{"n_layer": 11, "head_dim": 32, "rope_fraction": 1.0, "qk_norm": true, "tie_embeddings": false, "parallel_block": false, "init_std_qkv": 0.061, "init_std_o": 0.013, "lr": 0.0112, "beta1": 0.95, "beta2": 0.95, "lr_head": 0.0099, "warmup_steps": 59, "train_tokens": 108600000}
Each number is 128 + 24 x the weight over its row's rms, rounded and kept within 0 to 255. Layers, rows and columns count from 0. The size above them is the row's rms in percent of the matrix's.

# layer 4 MLP up, 192x64, rms 0.449, rows 100-191, columns 0-63
size [100  89 105 106  93 116  93  95  99  94  95  82  97 112  90 100 101 111 101  93 106  99  93 104  88 102 105 104  87  96  91 100 108  99  99  88  95  95  90  87 102 101 107 103  97  90 106 104 106  95 117 104 105  94  98  94  97 100  99  91 100  97  99 109 103  98 112  93 119 100 103 103 114  94 104 105  98 122  95  90 103  84  96 105  82 101 114  98  91  85 107  98]
[[126  95 188 100 148  86 123 132 130 137 115 129  91 120 128 150 125 140 175 129 111  97  91 120 129 148  88 102 109 127 129 135 104 164 119 115 132 160 116 142 112 139  94 142 191 104 124 107  87 134 157  93 107 142 100 148 165 132 132 109 135 120 107 156]
 [121 118 179 178 143 133 106 128 170 124 102 132 151 127 136 159  91 104  85 102 108 112 129  98 161 104 115 149 132 130 139  83 183  85  82 114  93 144 151 140 153 129 122 157 141 140 157 137 127 123 111 112 135 140 122 136 112 131 181 132 121 143 122 128]
 [129 132 139  77 135 127 136 103 153 112 116 138  97 120 119 104  66 112  90 137 145 102 150 132 138 152 157 169 156 123 123  87 140 125  93 123 171 157 124 135  94 142 129 103 143 127 159 161 117 102 134 170 154 117 109 143 152 119 138 147 128  71 105 110]
 [ 96 116 119 141 113 136 109 169 138 131 147 103 104 103 123 114 104 142 122 109 155 123  90 142  87 170 104 132 118 145 142  84 137 111 146 135 128 155 136 159 142 113 129 128 154 137 108  94  95  92 160 135 148 121 144 157 118 167 110 105  57  82 107 124]
 [139  86 151  94 135 167  89 142 117 149 146 108 137 108 156 121 121 122 125  89 172 153 110 153 130 146 145 159  77 136 131 108 155 122 110 120 111 108 197 158 130 140 137 130 146 159 138 118 157 118 122 102 128  78 118 167 137 142 159 148 143 142 121 147]
 [129 124 133 171 128 130  89 130 185  85 139 116 156 127 159 168 103 104 112  96 150 147 127 157 105 124  91 133 128 167 117 150 111 133  99 164 113 128 141 119  87 116 152  97 135 131  94 160 110 136 135 146 123 145 128 149 155  95 152 130 187 105 122 127]
 [135 112 140  86 145 115 125 129 162 128 120 133 155 132 150 110 118 118 148 133 132 129 141 128 145  62 129 129 139 149 161 170 182 170  98 150 106 160 116 136 148 129 144 122 142 152 123 124 127 143  84 129 129 161 143  78 148 156 152 148 149 190 115 100]
 [120 160 105 102 141 117 153 148 127 111 109 183 132 125 153 125 140 149 123 157 111 121 158 108 127 135 152 119 132 125 108 131 107 121 142 129 110 122 133 156 132 158 104 135 114 166 149 117 136  48  87 143 107 104  98 104 177  79 152  95 159 129 141 106]
 [128 149 125 151 113 122 100 137 183 135 123  79  91 139 155 107  89 107 103 135 104 115 110 126 122 113 138 156 160 130 147 136 135 134 111 175 103 142 122 119 121  78 132  98  94 194 153 160 163 162 149 120 133  86 141 113 132 145 128 145 135 121 139 145]
 [ 91 118 114  97 127 101 122 114 156 137 102 108 134  86 113  80 137 105 144 144 129 155 161 138 147 140 111 114 160 177 149 133 148 147 151 176 159  92 117 143 151  97 151 104 130 157  96 129  99 157  77 158 124 105 147 128 123 116 147 146 122 151 100 137]
 [132 110 107 139  92 103 178 162  48 155 115 126 140 151 147 123 156 114 125 102  86 155 115 104 130  92 123 130 144 104 115 173  99 120 149 109 119  96 155 112 110 126 106  89 146 138 122 121 108 122 142 112 119 141 133 139 125 131 133 122 121 186 166 122]
 [137  71 141 155  97 156 124 115 108 119 135 108 126 131 128 124 102 148 148 188 139 106 104 141  88  81 118 108 150 118 140 167 136 134 110  59 151 123 134 146  96 133 122 142 106 120 134 170 119 142 112 166 134  99 132 142  94 118  95 120 123 160 148 120]
 [138  98 110 113 107  99  95 134 122 107 118  88 159 152 142 120 129 123 113 136 104 138 108 157 109 144  91 146 173 129 184 138  99 103 109 185  91 147 153 119 145 123 130 107 143 115 132  96 119 162 114 126 118 137 116 120  91 127 199 112 156 115 128 113]
 [118 121 163 138 142 144 146 133 121 162 164 109 137 129 109 140 192 147 149 132  92 114 120 122  91 124 144 136  99 130 143  94 154 100 122 118 112 112 148 134 165  66  93 129  75  97 130 143 103  82 143 116 110 161 122 135 103 136 131 136 131 151 139 170]
 [159 107 170 154 175 153 131 175 139 134 103 158 135 143  96 130 167 139 114 111 135 133 136 117  60 118 154 146  89 108 145 150 113 133 111 173 122 107 145 102 101 101 133 134 145 147  88 142 122  99 105 130 148 128 123 127 125 166 167 111 148 144 111 125]
 [120  99 119 132 113 170 168 137 123 132 114 108 161 143  78 159 130 131 122 124 119 133 101 114 104 109 130 131 127 115 140 107  81 136 141 162 130 104 132  47 132 129 151 134 163 170  92 119 116 136 151 110 110 138 137 141 114 164 117 183 120 119 167 122]
 [149 143 151 149 148 161 112 136 140  84 124 115 144 151  95 142 134 122 107 130 147 141 102 175 107 122 156  99 132 165 155 136 163 127 145 134 101 144 140 114 130 111 139 114 182 146 105 106 154  93 109  91 172 123 152 123 144  81 127 156 185 126 130 110]
 [125 132 136 125 109 160 120  77 115 104  98 148 104 138 107 113 110 157 105  90  84 143  71 123 132 134 139 146 124 145  98 133  90 129  78 138 135 143 171 113 139 149 124 139 109 118 103 139 147  96 105 111 115 125 120 154 182 102 165 107 113 152 153 155]
 [113 101 139 126 100  99 152  75 164 110 119 116  94 124  94  91 131 116 157 117 124 134 114  95 138 141 128 110  68 114 135 113 149 151 125 115 109 126 137  96  80 145 133 154 120 113 169 138 139  81 154 134  84 118 156 141  82 114 136 138 161 114 140 145]
 [132 168 147 137 154 128 117 170  74 164 125 145 103 148 189 139 128 163 124 146 148 153 118 101 119 154 133 133 116 140 121 131 159 158 130 156 124 177 120 159 113 128 134 127  99 138 100 149 165 128 132  87 118 132 101 142 132  81 117  98 142 144 165 106]
 [153 139  99 146 136 110 143 102 135 132 171 115 163 157  99 110 103 128 120 118 153 187 134 144 119 138 117  86 139 105 151 106 133 137 122 121  69 107  99 152 168 131 143 127 150 137 127  82 160 126 118 144  86 135 150 165 133 108 131  97 142  92  95 149]
 [151 176 119 149 118 120 104 133 133 176 171 136 120 132 143 100 125 119 130 137  99 105 113 137 128 146 154 149 141 147  92 120 150 134 163 102 131  96 170  97 136  78 155 138 123  91  96 109 162 156 123 165  83 139  95 126 126 110 127 143  91  93 116 138]
 [206 103 112 145 132 121 129 118 141  94 140 110 164 133 154 131 138 116 142 123 114 110 146 187 126 126 102 104 128 130  88 124 133 138 119 155 125 107 117 128  87 135 146 118  97 133 103  81 127 123 135 124 155 155  97  86 122 164 177 147 147 100 157 138]
 [108  89  92 127 132 138 156 155 116  92  99 139 134 147 143 110 128 128 144 149 124 164 150 122 110 121  99 120  89 112 128 123 145 155 122 143 127 124 133  82  92 145 129 148  90 140 145  91  69 117  96  95  83 163  85 101 149 122 132 124 133 149 166 151]
 [113 124 151 149 103 150  88 152 139 131  82 107 154 120 145 128 120 156 128  87 105  79  89 123 147 125 133 144  89 162 132  87 109 113 121 133 135 118  92 151 167  89 150 150 109  81 129 157 135 107 118  96  95 133 148 135 159  91 122 124 129 106 150 137]
 [128  92 140 158 143 105 127 142 112 116 103 152 164  70 121 140 167 143 142 110 118 135 133  80 147 132 106  82 146 121 137 105 140 155 146 151 140 112 149 131 139 106 115 149 147 128 121 176 138 161 191 138 103 125 165 162  93  91 133 100 125 133 126 126]
 [131 127 114 148 101 121 127 144 149 127 172 113 122 140  76 124 165 113 107 119 100 117 145 145 139  94  81 114 103 145 123 159 147 150 133 125  94 118  90 130 137 116 144 149 143 105 139  92 134 149 109 154 150 104  75 118  68  93 128 142 177 132 122 101]
 [117 130 128 168 118 158 133 133 122 149 151 129 171 146 124 139 150 114 100 113 139 120 168 106 149 105  84  74 132 125 145 121 138 146 113 139  70 114 170 135 131 102 131 155 114 156 117 201 110  99 134 135 136 125 146 103  99 130  99 106 127 124 167 107]
 [127  68 149 139 113 145 184 121 106  96 142 147 181  84 146 136 140 155 133 134 147 111 157 144 127 157 130 127 108 117 144 149  99 130 170 135 111 148 132 136  99 154 144 111 126 160  94  97 175 140  78 150 129 102 146 104 115  98 138 123 138 131 139 122]
 [108  88 116 154 147 110  91 134 125 172 103  97 125 119 123  95 142 128 175 135 135 175  96 128 175 128 103 115 152 131 126 154 137 128 122 165 125  60 122 121 136 118 129 149 132 111 184 161 119 150 164 133 124 120  97 128 102 159 107 134 107 123 123 111]
 [117 118 124 138 155 154  87 153 138 149 161 113 117 146 175 149 126 111  76 115 146 151 114 109 168 133 118 142 135 116 105  85  90 127 135 145 106 108 119 118 184 107 101 153  92 134 162 118 138 122 122  86  86 130 111 113  92 151 119 154 121 109 162 123]
 [134 124 140 113 125 139 104 161 147 130 128  83 100 100 118 136 104 142 114  97 113 124 112 119 157 130 146  22  99  99 144 106 127  91 120 158 131 133 151 164 103 148 121 150 150 100 142 166 118 134 164 117 146 126 154 135 112 146 104 123 110 115 133 140]
 [ 77 146  98 132 125 113 150 136 167 134 149  74 137 121 143 146 119 134 127 110 126 100 150 149 152 142 127 115 139 136 131 132 146 115 105 132  59  70 154 126 113 139 117 163 124 129 142 158 127 181 104 164 150 139 147  88 131 158 107 141 143  95 152 123]
 [118 160 152 107 137  96 110 126 162  85 117  97 137 172 164 179 180 117 103 135 125 141 135 131 133 130 126 158 133 126 130 152 113  99 139 111 148 148 164 145 107 151 121  71  92 105 141 132 113 127 108 116 115 163 157  92  84 116 113 127 122 145 150 143]
 [103 106 121 102 118 175 107 104 129 131 111 178 137 115 146 109 138 101 131 163 119  92 118 165 166 103 175 103 119 155 102 108  90  97 142 105 164 163 106 156 124 133 139 142 148 139 108 130 169  99 124 132 163 106 135 103 158 119 129 111  98 118 100 137]
 [140 138 131 114 111 106  95 108 138  52 127 138 139 116  94  89 134 119 117 134 167 169 145 172 130 133 130 146 114 117 151 151 120  90  88 151 140  64 153 127 136 153 121 129 127  94 111 106 150 112 117 123 123  97 125 116 153 163 109 160 154 146 144 127]
 [112 109 143 143 165 138 131 126 109 131 177 140 115 121  70 132 176 103 154 134 130 119 157 109 123 141 151 137 108 113 193 158 147 122 122 118 106 115 130 100  96 117 137 146 103  97 119  77 115 158  99 140 130 111  83  90 124 139 145 145 164 128 130  99]
 [114 151 127 129 133 138 147 176 150  96  92 145  99 109 146 132 103 144  98 111  99 138  96 133 147 157 145  99 118 157 126 128 155 139 160 119 189 128  96 134 131 113 121 123 150 126 141 129 127  82 168 144 126  83 130  98  81 135  73 114 136 126 159 138]
 [113  93 141 133  92 116 144 111  93 110 133 168 132 143 118 123 100 171  97  93 147 134 162 111 124 134  93 124 150 127  75 148 116 105 133  84 139 102 132 146  97 129 144 102 174 113 159 136 111 104 138 157 119 150 108 147  87 106  95 140  90 162 129 123]
 [139 155 101 140 155  91 145 135 151 153 142 135 143 103 148  94 133 116 105 109 129 103 157 138 111  88 133  67 146 137 129 137 130 140 137 142 140 119 146 139 168 135 129 111 126 154  88 152  83 161 142 143 129 133 128  56  99 134 113 103 165 175 144 135]
 [172  96 153 130  93 128 120 110  73 124 117 115 129 139 104 126  91  80 112 143  89 152 134 121 115 141 118 122  89 120 123  97 120 127 126 132  97 111 117 118 145 112 125 122 124 142 129 178  68 135 112 150 126 136 171 174 147 161  85 138 129 127 152 159]
 [132 111 155 119 135 105 145 135 103 127 131 120 140 150 150 161 109 105 164 118 163 140 120 165 132 101  95 136  91 123 147 145  94  92 157 143  78 131 107 112 116 201  91 119 107 109 137 105 161 116 134 117 100 147 120 120 116 118 140 134 192 120 149 141]
 [164 129 137 157 138  95 171 151 156 132 147 129 139 119 113 155 166 114 147 131 111 163 141 122 111 126 152  97 139 130 171 115 139 156 144 160  96 109 159 114 104 145 159 124 131 160 167 154  94 110 104 105 125 167 146 148 124 178 162 153 131 169 143 146]
 [108 122 142 207 125 172 148 134 176 115 114 113 119 117 113 150 128 109 131 121 135 145 117  88 108 139 158 111 142  74  98 109 132 137 154 109 123 104 115 147 119 114  98 134 139 138  63 126 110  63 134 123 119 120 148 144 128 128 124 162 137 155 131 127]
 [159 138 121  96 167 113 153  97 101 177 127 131 146 140 158 152 102 150  86 110 139 134 144  99 133 143 190 141 115 136 145  94 123 135 133 140 149 164 144 104 155 138 111 108 121 116 116 108 134 115 183 141 119 137 143 193 157 146 143 123 150 134 153 139]
 [142 162 166 152 162 164 117 139 111  97 125 124  72 112 183 110  98 113  83 101 121 138 110 130 107 125  91 132 151 119  88  99 115  90 152 144 122  98 122 117 113 118 163 114 120 150 133 147 135 140  95 100 106 122 129 122 138 136 100 165 113 177 120 126]
 [110 149 105 175 167  98 128  71 140 184 143 118 125 128 117  89 151 120 150 134 125 148 118 133 102 129 156 134 129 145 109 143 146 172 118 152 139 102 180 130 154 149 136 101 118 133 129 124 121 121 140 127 124 104  84 127  74 112 112 125 120  78 110 157]
 [100 130 126 130 168 153 126 128  98 114 127 111 173 168 133 106 136 174 139 102 130 161 126 158 116 127 142 144 139 115 106 163 127 148 151 146 166 109 122 120 151  92 102 134 107 162 108 131  77 134 103 171 147 148 145 166 129 182 147 118 149 142 144 163]
 [ 96  88 100 148 106 142 156 106 121 140 115 154 153 110 144 141  68 113 147 146 145 118 101 171 183 129 128 100 137 134  92 130 101 137 103 145 110 104 187  94 154 163 127 131 126 130 138 134 130  74 141 124  96 135 135 133 166 125 117 134 145 147 117 121]
 [163 138  95 104 121 148 141 120 119 133 148 130 149 149 143 137 144 140 157 129  60 115  98 188 122 129 146  72 151 113 131 134 116 131 111 139 131 108 100 110 114 128  84 164 126 100 114  95 120 102 109 187 151 157 119 106 146 101 112 138 146 120 132 152]
 [188 162 157 128 127  93  91 113 100 151 154  90 140 167 123 100 121 143 142 122 134 133 121 135 111 139  99 135 157 145 102 152 165 113 121 100 145 108 160 103 126  80 155 115 137 136 106 141 141 122 152 126 128 145  91 110 158  92 135 114 153  86  86 121]
 [128 168 135 156 131 120 177 123 176 160 139 150 109 144 123 141 102  98 112 143 121 116 100 178  89 119  95 103 130 152 114 105 158 112  91 113 124 108 115 112 110 141 173 115 150 145 130 135 177 111 120 156 159 124 150 105 135  94 104 130 143 113  85 113]
 [102 145 122  66 101 136 146 149 134 158 101 140 104 152 137 153 156 104  93 127  93 110 140 177 122 131 122 117  76  95  95 124 108 156  95 124 120 132 107 137 131 170  97 173 129 101 122 124 100 130 132 174 104 142 103 155 125 119  98 136 133 123 114 136]
 [133  94 103 137 120 100 146 128 137 160 104 150 145 170 101 134 123 126  71 115 160  99 130 111  97 127 137  68 145 107 135 181 118 116 149 128 128 146 140 142 119 107 116 154 109 154 152  96 145 129 160 129 125 122 144  99 174 180 128 100 111 156 131 108]
 [152 131  90 146 132 152 104 170 104 126 100 102 133  92 108 161 158 138  96 131  97 171 102 105 123 162 110 110 121 125 109 125 179 127 155 120 174  97 116 121 157 100 102 132  96 155 124 129 135 147 168 116 131  83 103 120 116 122 123 159 155 106 139 111]
 [ 70 170 121 144 143  88 133  99 123 131 122 112 171 170 135 145 147 118 122 162 110 137 146  91  95  98 104 101 128 124 166  97 153 126 126 147 130 110 121  97  86 173 144 111 111 106 159  84  98 144 114 126 128 144 148 149 112 140 145 142 116 135 127 162]
 [123  72 111 106  92 119 126 150 136 145  94 136 106 144 125 183 121 163 119  95 126 186 127 113 128 142 151 133 146 142 161 131 156 112 118 141 121 175 135 115 138 132 165  85 151 135  98 149 124  86 124 103 142 171 127 161 145 116 128 109  93 150 147 130]
 [125 143  86  86 114  92 141  90 118 155 110  72  95 101 122 139 154  96 123 113 132 110 125 135 135 127 143 142 127 189 113 118 119 160 118  81  96 102 113 147 134 130 130 101 125 136 161 138 148 142 146 141 140 102 120  96 112 158 125 101 150 110 169  90]
 [168 150 156 146 137 108 125 126 157 147 155 128 135 152 112  72 145 116 111 125 165 119 156  94 135  93 154 125 122 111 143 148 135  84 144 158 156 150 114 129 136 144 153 143  85 103 155 122 181 123  86 129 118 110 129 157 117 116 135 158 113 156 115  74]
 [115 128 164 132 181 104 103  97 100 110 164 114 133 124 148  98 161 142  80 146 148 135 125 189 139 125  99 128 154 105 132 114 152 141 111 138 114  99 147 154 102  96 108 114 178 120  92 139 166 155 127 163 113 128 139 109 100 107 126 124 138 140 115 155]
 [149  89 102 124 159 128 127 144 124 116 127 178 106 121 119 117 142 151 152 110 169 136 105 106 155 121  87 116 144 142 157 106 124  78 180 131 140 164 140 138 155 144  91 165 149  95 153  87 128 131 128 122 190 121 125  97 129 109 131 155 143 115 121 129]
 [111 133 108  93 125 140 120 156 144 107 109 135 143  98  98 156 107 154 121 169  90 153  95 132 150 176 111 132 106 176 156  98 146 133 163 134 146 113 108  83 163 151 114  97  96 127 120  98  81 103 128 128 146 120 123 125 134 117 150 105 135  97  91 141]
 [146 110  96 143  64 139 125 109 126 158 126 143 130 154 109 134 179 155 136 156 112 151  99 142 111 135 142 138  87 150 119 150 128  93 131  92 126 140 103  84 151 129 118 148 121 120  97 201 120 128 160 117 121 161 117  98 139 121 100 129 146  92 140 128]
 [133  75  99 115  86 120 107  96 118 149 156 122  94 160 106 110 108 140 125 128 171 129 170 119 147 123 120 127 127 118  84 163 163 167 136 116 132 142 127 135  92 117 149 146 138 146 113 111 127 116 122 117 198 146 180 140 133 134 144 134  92 156 136 132]
 [123 156 104 111 158 121 147 148 132 154 134 176 191 130 141 105 139 162 120 172 142 146  81 140 114 121 153 111 125 128 161 118  92 137 164 116 137 121 102 169 104 169 133 145 121 134 112 112 145  82 129 138 129 172 134 142 136 137 132 143  98 131 120  75]
 [136  94 121  73  89  82  94 131 104 144 113  90 115 115 113 104 127 185 150  98 135 113 124 123 127 142 153 118 121 162 131  95 115 124 149 136 148 148 108 152 141 145 121 103 154 102 133 140 133 102  80 139 100 148  97  99 108 112 122 139  69 117 128 143]
 [168 143  78 141 120  96 137 139 144 111 141  98 153 126 136 112  97 124 122 125 128 150 152 142 123 131 106  90 116 151 103 128 144  99 127 130 119 146 112 148 194 123 128 105 121 153 167 122 103 148 164 126 181 154 145 144 100 133 158 175 114  77 137 106]
 [113 157 129 114 134 114 137 175 150 120 145  80 149 163 132 133 119 131 144 164 119 117 129 135 111 138 140 148 138 103 104 134 158 150 142 155  75 138 129 149 153 147 159 162 161 150 114 164 134 148 124 102 112 139 118  99 133 114  70  68 142  84 139 148]
 [103  91 140 112 112 145 131  90 133 116 148 120 135 153 147 139 145 140 118 146 124 146 133 121 114 179 154 133 115  92 134 111 153 105 107 154 125 151 135 122  85 126 141  85 122 133 143  88 141 132 121 136  61  88 151 132  75 104 128 115 160 114 104 186]
 [156 135 121 121 146 144 143 139 165 102  95 121 162 160 120 106 166 134  97 143 144 125 127  82 149 154 183 113 121 189 115 118 135 105 119 162 143 112 118 109 115 115  97 119 106 149 163  99 174  82 129 113 104 131 145 150 134 148 151 144 151 122 103 115]
 [121 104 136 148 128 154 186 117 133 137  92 133 112 181 102 132 132  85 114 119 126 100 130 110 115 131 138 102 156 147  95  99 137 165 133 157 138 195 116 132 118 156 146 120 134 128 143 147 169 118 124 179 122 102 136 100 127 132 119  98 141 116  76 117]
 [139 123 127 135 134 142 128 104 111 117 104 120  99 125 103 109 112 111 120  92 151 159 147 154 172 149  89 127 141  95  81 142 109 115 146 118 141 104 156 128 119 125 154 130 148 117  86 113 177 126 173 104 130 109 169  88 115 192 162 119 110 142 147 123]
 [140 114 142 152 115 144 102 155  90 156 114 125 119 100 153 154 155 179 157 125 116 127 126 139 130 139 113 121  59 119 124 114 124  86 120  93 177  83 125 103 135 129 125 123  97 148 134 125 170 158 135 146  99 145  88 124  96 137 123 127 111 111 122 175]
 [106 140 104 167 125  97 110 135 147 169 101 144 141 170 185 102 129 156 160 102 148 144 174 108  97 120 159 103 122 154 142 123 158 146 174 146 118 138 137  59 166 145 132 142 126 129 119 140 103 102 149 138 153 114 127 114 133 147 127 136 138 120 122 109]
 [115 119 132 150 162 115 153  66 112 129 144 135 101 126  97 155 112  99 151 139 129 124 131 142 107  79 114 101 103 118 190 135 127 121 134 122 116 103 147 152 112 130 192  93 135 116 132 155 150 173 119 148 153 111 116 105 120 156 162 103 117 112 119  99]
 [163  85 136 135 148 107 160 126 139  93 143 101 135 157 104 101 140 135 135  85 126 125 103 139 122 110  97 104 155 120 159 157 145 109 119 154 146 156 155 105 123 178 141 150 150 118 164 104 142 169  92 163 133 124 157 100 150 107 153 111 108 147 112  88]
 [120 126 172 155 135 120 141 106  85 134 114 167  99 122 152 123 127 156 154 105 190 124 108 140 135 127 141 102 105 158 131 109 150 121 110 127 113 135 136 115 144 117 129 179 100 130 124  73 119  88 129  95 170 113 151 139 155 132 123 120 146 140 172  77]
 [126 105 125 139 149 131 169 110 149 146 109 118 114 146 136 159 116 123  86 109 169  86 146 111 153 109 145 157  98 158 106 135 116 167 160 128 141 128 141 173 113 163 135 116 126 107 136 135 107 115 158  99 188 101  82 112 156 118 105 102  97 133 109 149]
 [ 85 110  89 136 115 110 114 130 128 113 115 116 103 139 111 118 135 158  94 127 105 153 134 164 116 152  78  67 142 154 115 139 110 119 145  90 125 109 145  98 101 128 146 149 133 123 107 123 120 140 183 102 152  91  94 157 126 156 118 168 160 148 105 116]
 [148 123 112 157 153 193 141 123 137 176 124 141 123 119 112 122 132  54 120 128 143 156  92 114 126 146 114 149 153 169 138 136 126 142 115 136 173 143 123 143 133 137 119 123 160 110 144 110 150 133 152 157 131  66 156 112 115 162 146 113 167 152 124 134]
 [131 155 140 142 155 126 114 144 130 133 112 103 104 136  85 139 174 141 159 138  80 149 155 129 157 108 120 133  88 179 168 168 133 136 145 139 153  90 127 129 148 116 102 134 115 114 162 180 135 153 145 110 163 126 123 161 129 120 159 149  89 137 127 104]
 [119 125 118 136 130 110 130 119 151 111 102 106 138 131 147 179 135  98 136 111 104 143 131 124 202 127 131 153 101 142 164 126 139 100 148 113 133 131 187 107 133 129 120 118 154 118 186 153 135 111 110  90 142 110  83 138 165 120 117 146  74 153 143 131]
 [142 166 126 132 121 130 169  76 107 146 131 150 126 153 142 158 140 148 188 167 114 155 141  98 106 184 135 133 140 139 170 141 151 111 130 119 113 146 164 130  73 130 134 162 102 122 133 115 102 122 132 133 114  99 113 105 106 133 137 128  95 134 124  82]
 [126 148  99  99 152  86 156 144 114 121 108 172 119 118 139 115 144 101 170 139 150 169 111  87 178 132 130 150  91 107 146 128 115 142 117 170 146 131 116 136 153 141 135 132 128 148 197 125 101 135  80 136 119 105 115 107 111 111  89 126 111 133 152 125]
 [ 96 123 126 139  92 175 130 133 139  93 113 156 135 153 136 158 133 116  89 123 116 116  99 117 163  93 141 153 179 175 134 142  97 131 172 124 139 163  76 116 152 120 130 116 142 118 135  98 102 129 123 128 139 111 106 160 128 136  93 154  95 149 132  86]
 [124 183 106 127 148 121  98 123 106 129 152 110 134 120 153  98 137 158 106 125 121 167 159  71 142  87  87 118 131 165  93 128 147 156 139 140 125 131 113 101 125 129 128 135 150 169 129  98 108  95 183 135 129 101 132 128 146 126 124 145 159 176 140 151]
 [158 129 150 110 158 128 123 102 177 100 166 102 140 110  85  82 110  91 167 127 154 123 145 118 140 122 125 127 124 159 152 123 113 154 156 173 141 137 118 140 136 111 128 145 118 163 157  98  61 141 124 114 121  99 126 156 116 159 147  91 124 114 136 132]
 [124 118 119 112 154 119 169 137 138 129 161 135 139 156 103 141 124 146 145 169 117 133 131 112 100  95 176 124 112 105 202 103 111 105 161 151 102 125 145 141  63 118 130 115 117 133 166 122  99 104 112  97 113 145 108 139 182 141 136 146 129 125 134 114]
 [128 161 119 135 139 119 115 101 136 152 141 127 185 148 163 174 150 168 137 134 146 122 122 118 141 104 154 171 136 119 146 115 157 124 111 148 155 166 119  95 106 107  65 126 111 193 120 163 118 137 146 122 133  94 114  99 155 154 128 130 142 111 129 125]
 [ 98 109 130 120 105 117 112 159 115 150 129  98 127  80 120 135 125  93 178 115 125 123 126 133 106 115 121 122 115 108 123 154 105  55 158 104 139 143 124 122 132 132 175 166 128 143 156 145 136 114 137 113 133 160 170  88  93  95 120  86 138  86 133 122]
 [110 156 115 167 125 132 130 109  97 139 101 158 151 143 134 116 163 116 120 121 175 116 142 111 152 115 130 121 132 122 123 143  88 148 106 143 170 123 129 147 145  85 145 115 121 103 111 181 148 165 155 116 174 109 100 106  79 109 115  68 111 117 119 134]
 [151 104 159  90 153 103 152 180 144 132 119 152 139 167 122 116 115 135 131 144 164 109 120  97 104 151 143  97 138 141 117 129 122 155 190 107 124 135 104 166 128 117 109 162 152 124 115 117 119 147 139 188 135 134 127 181 144 115 114 132  98 110 112  91]]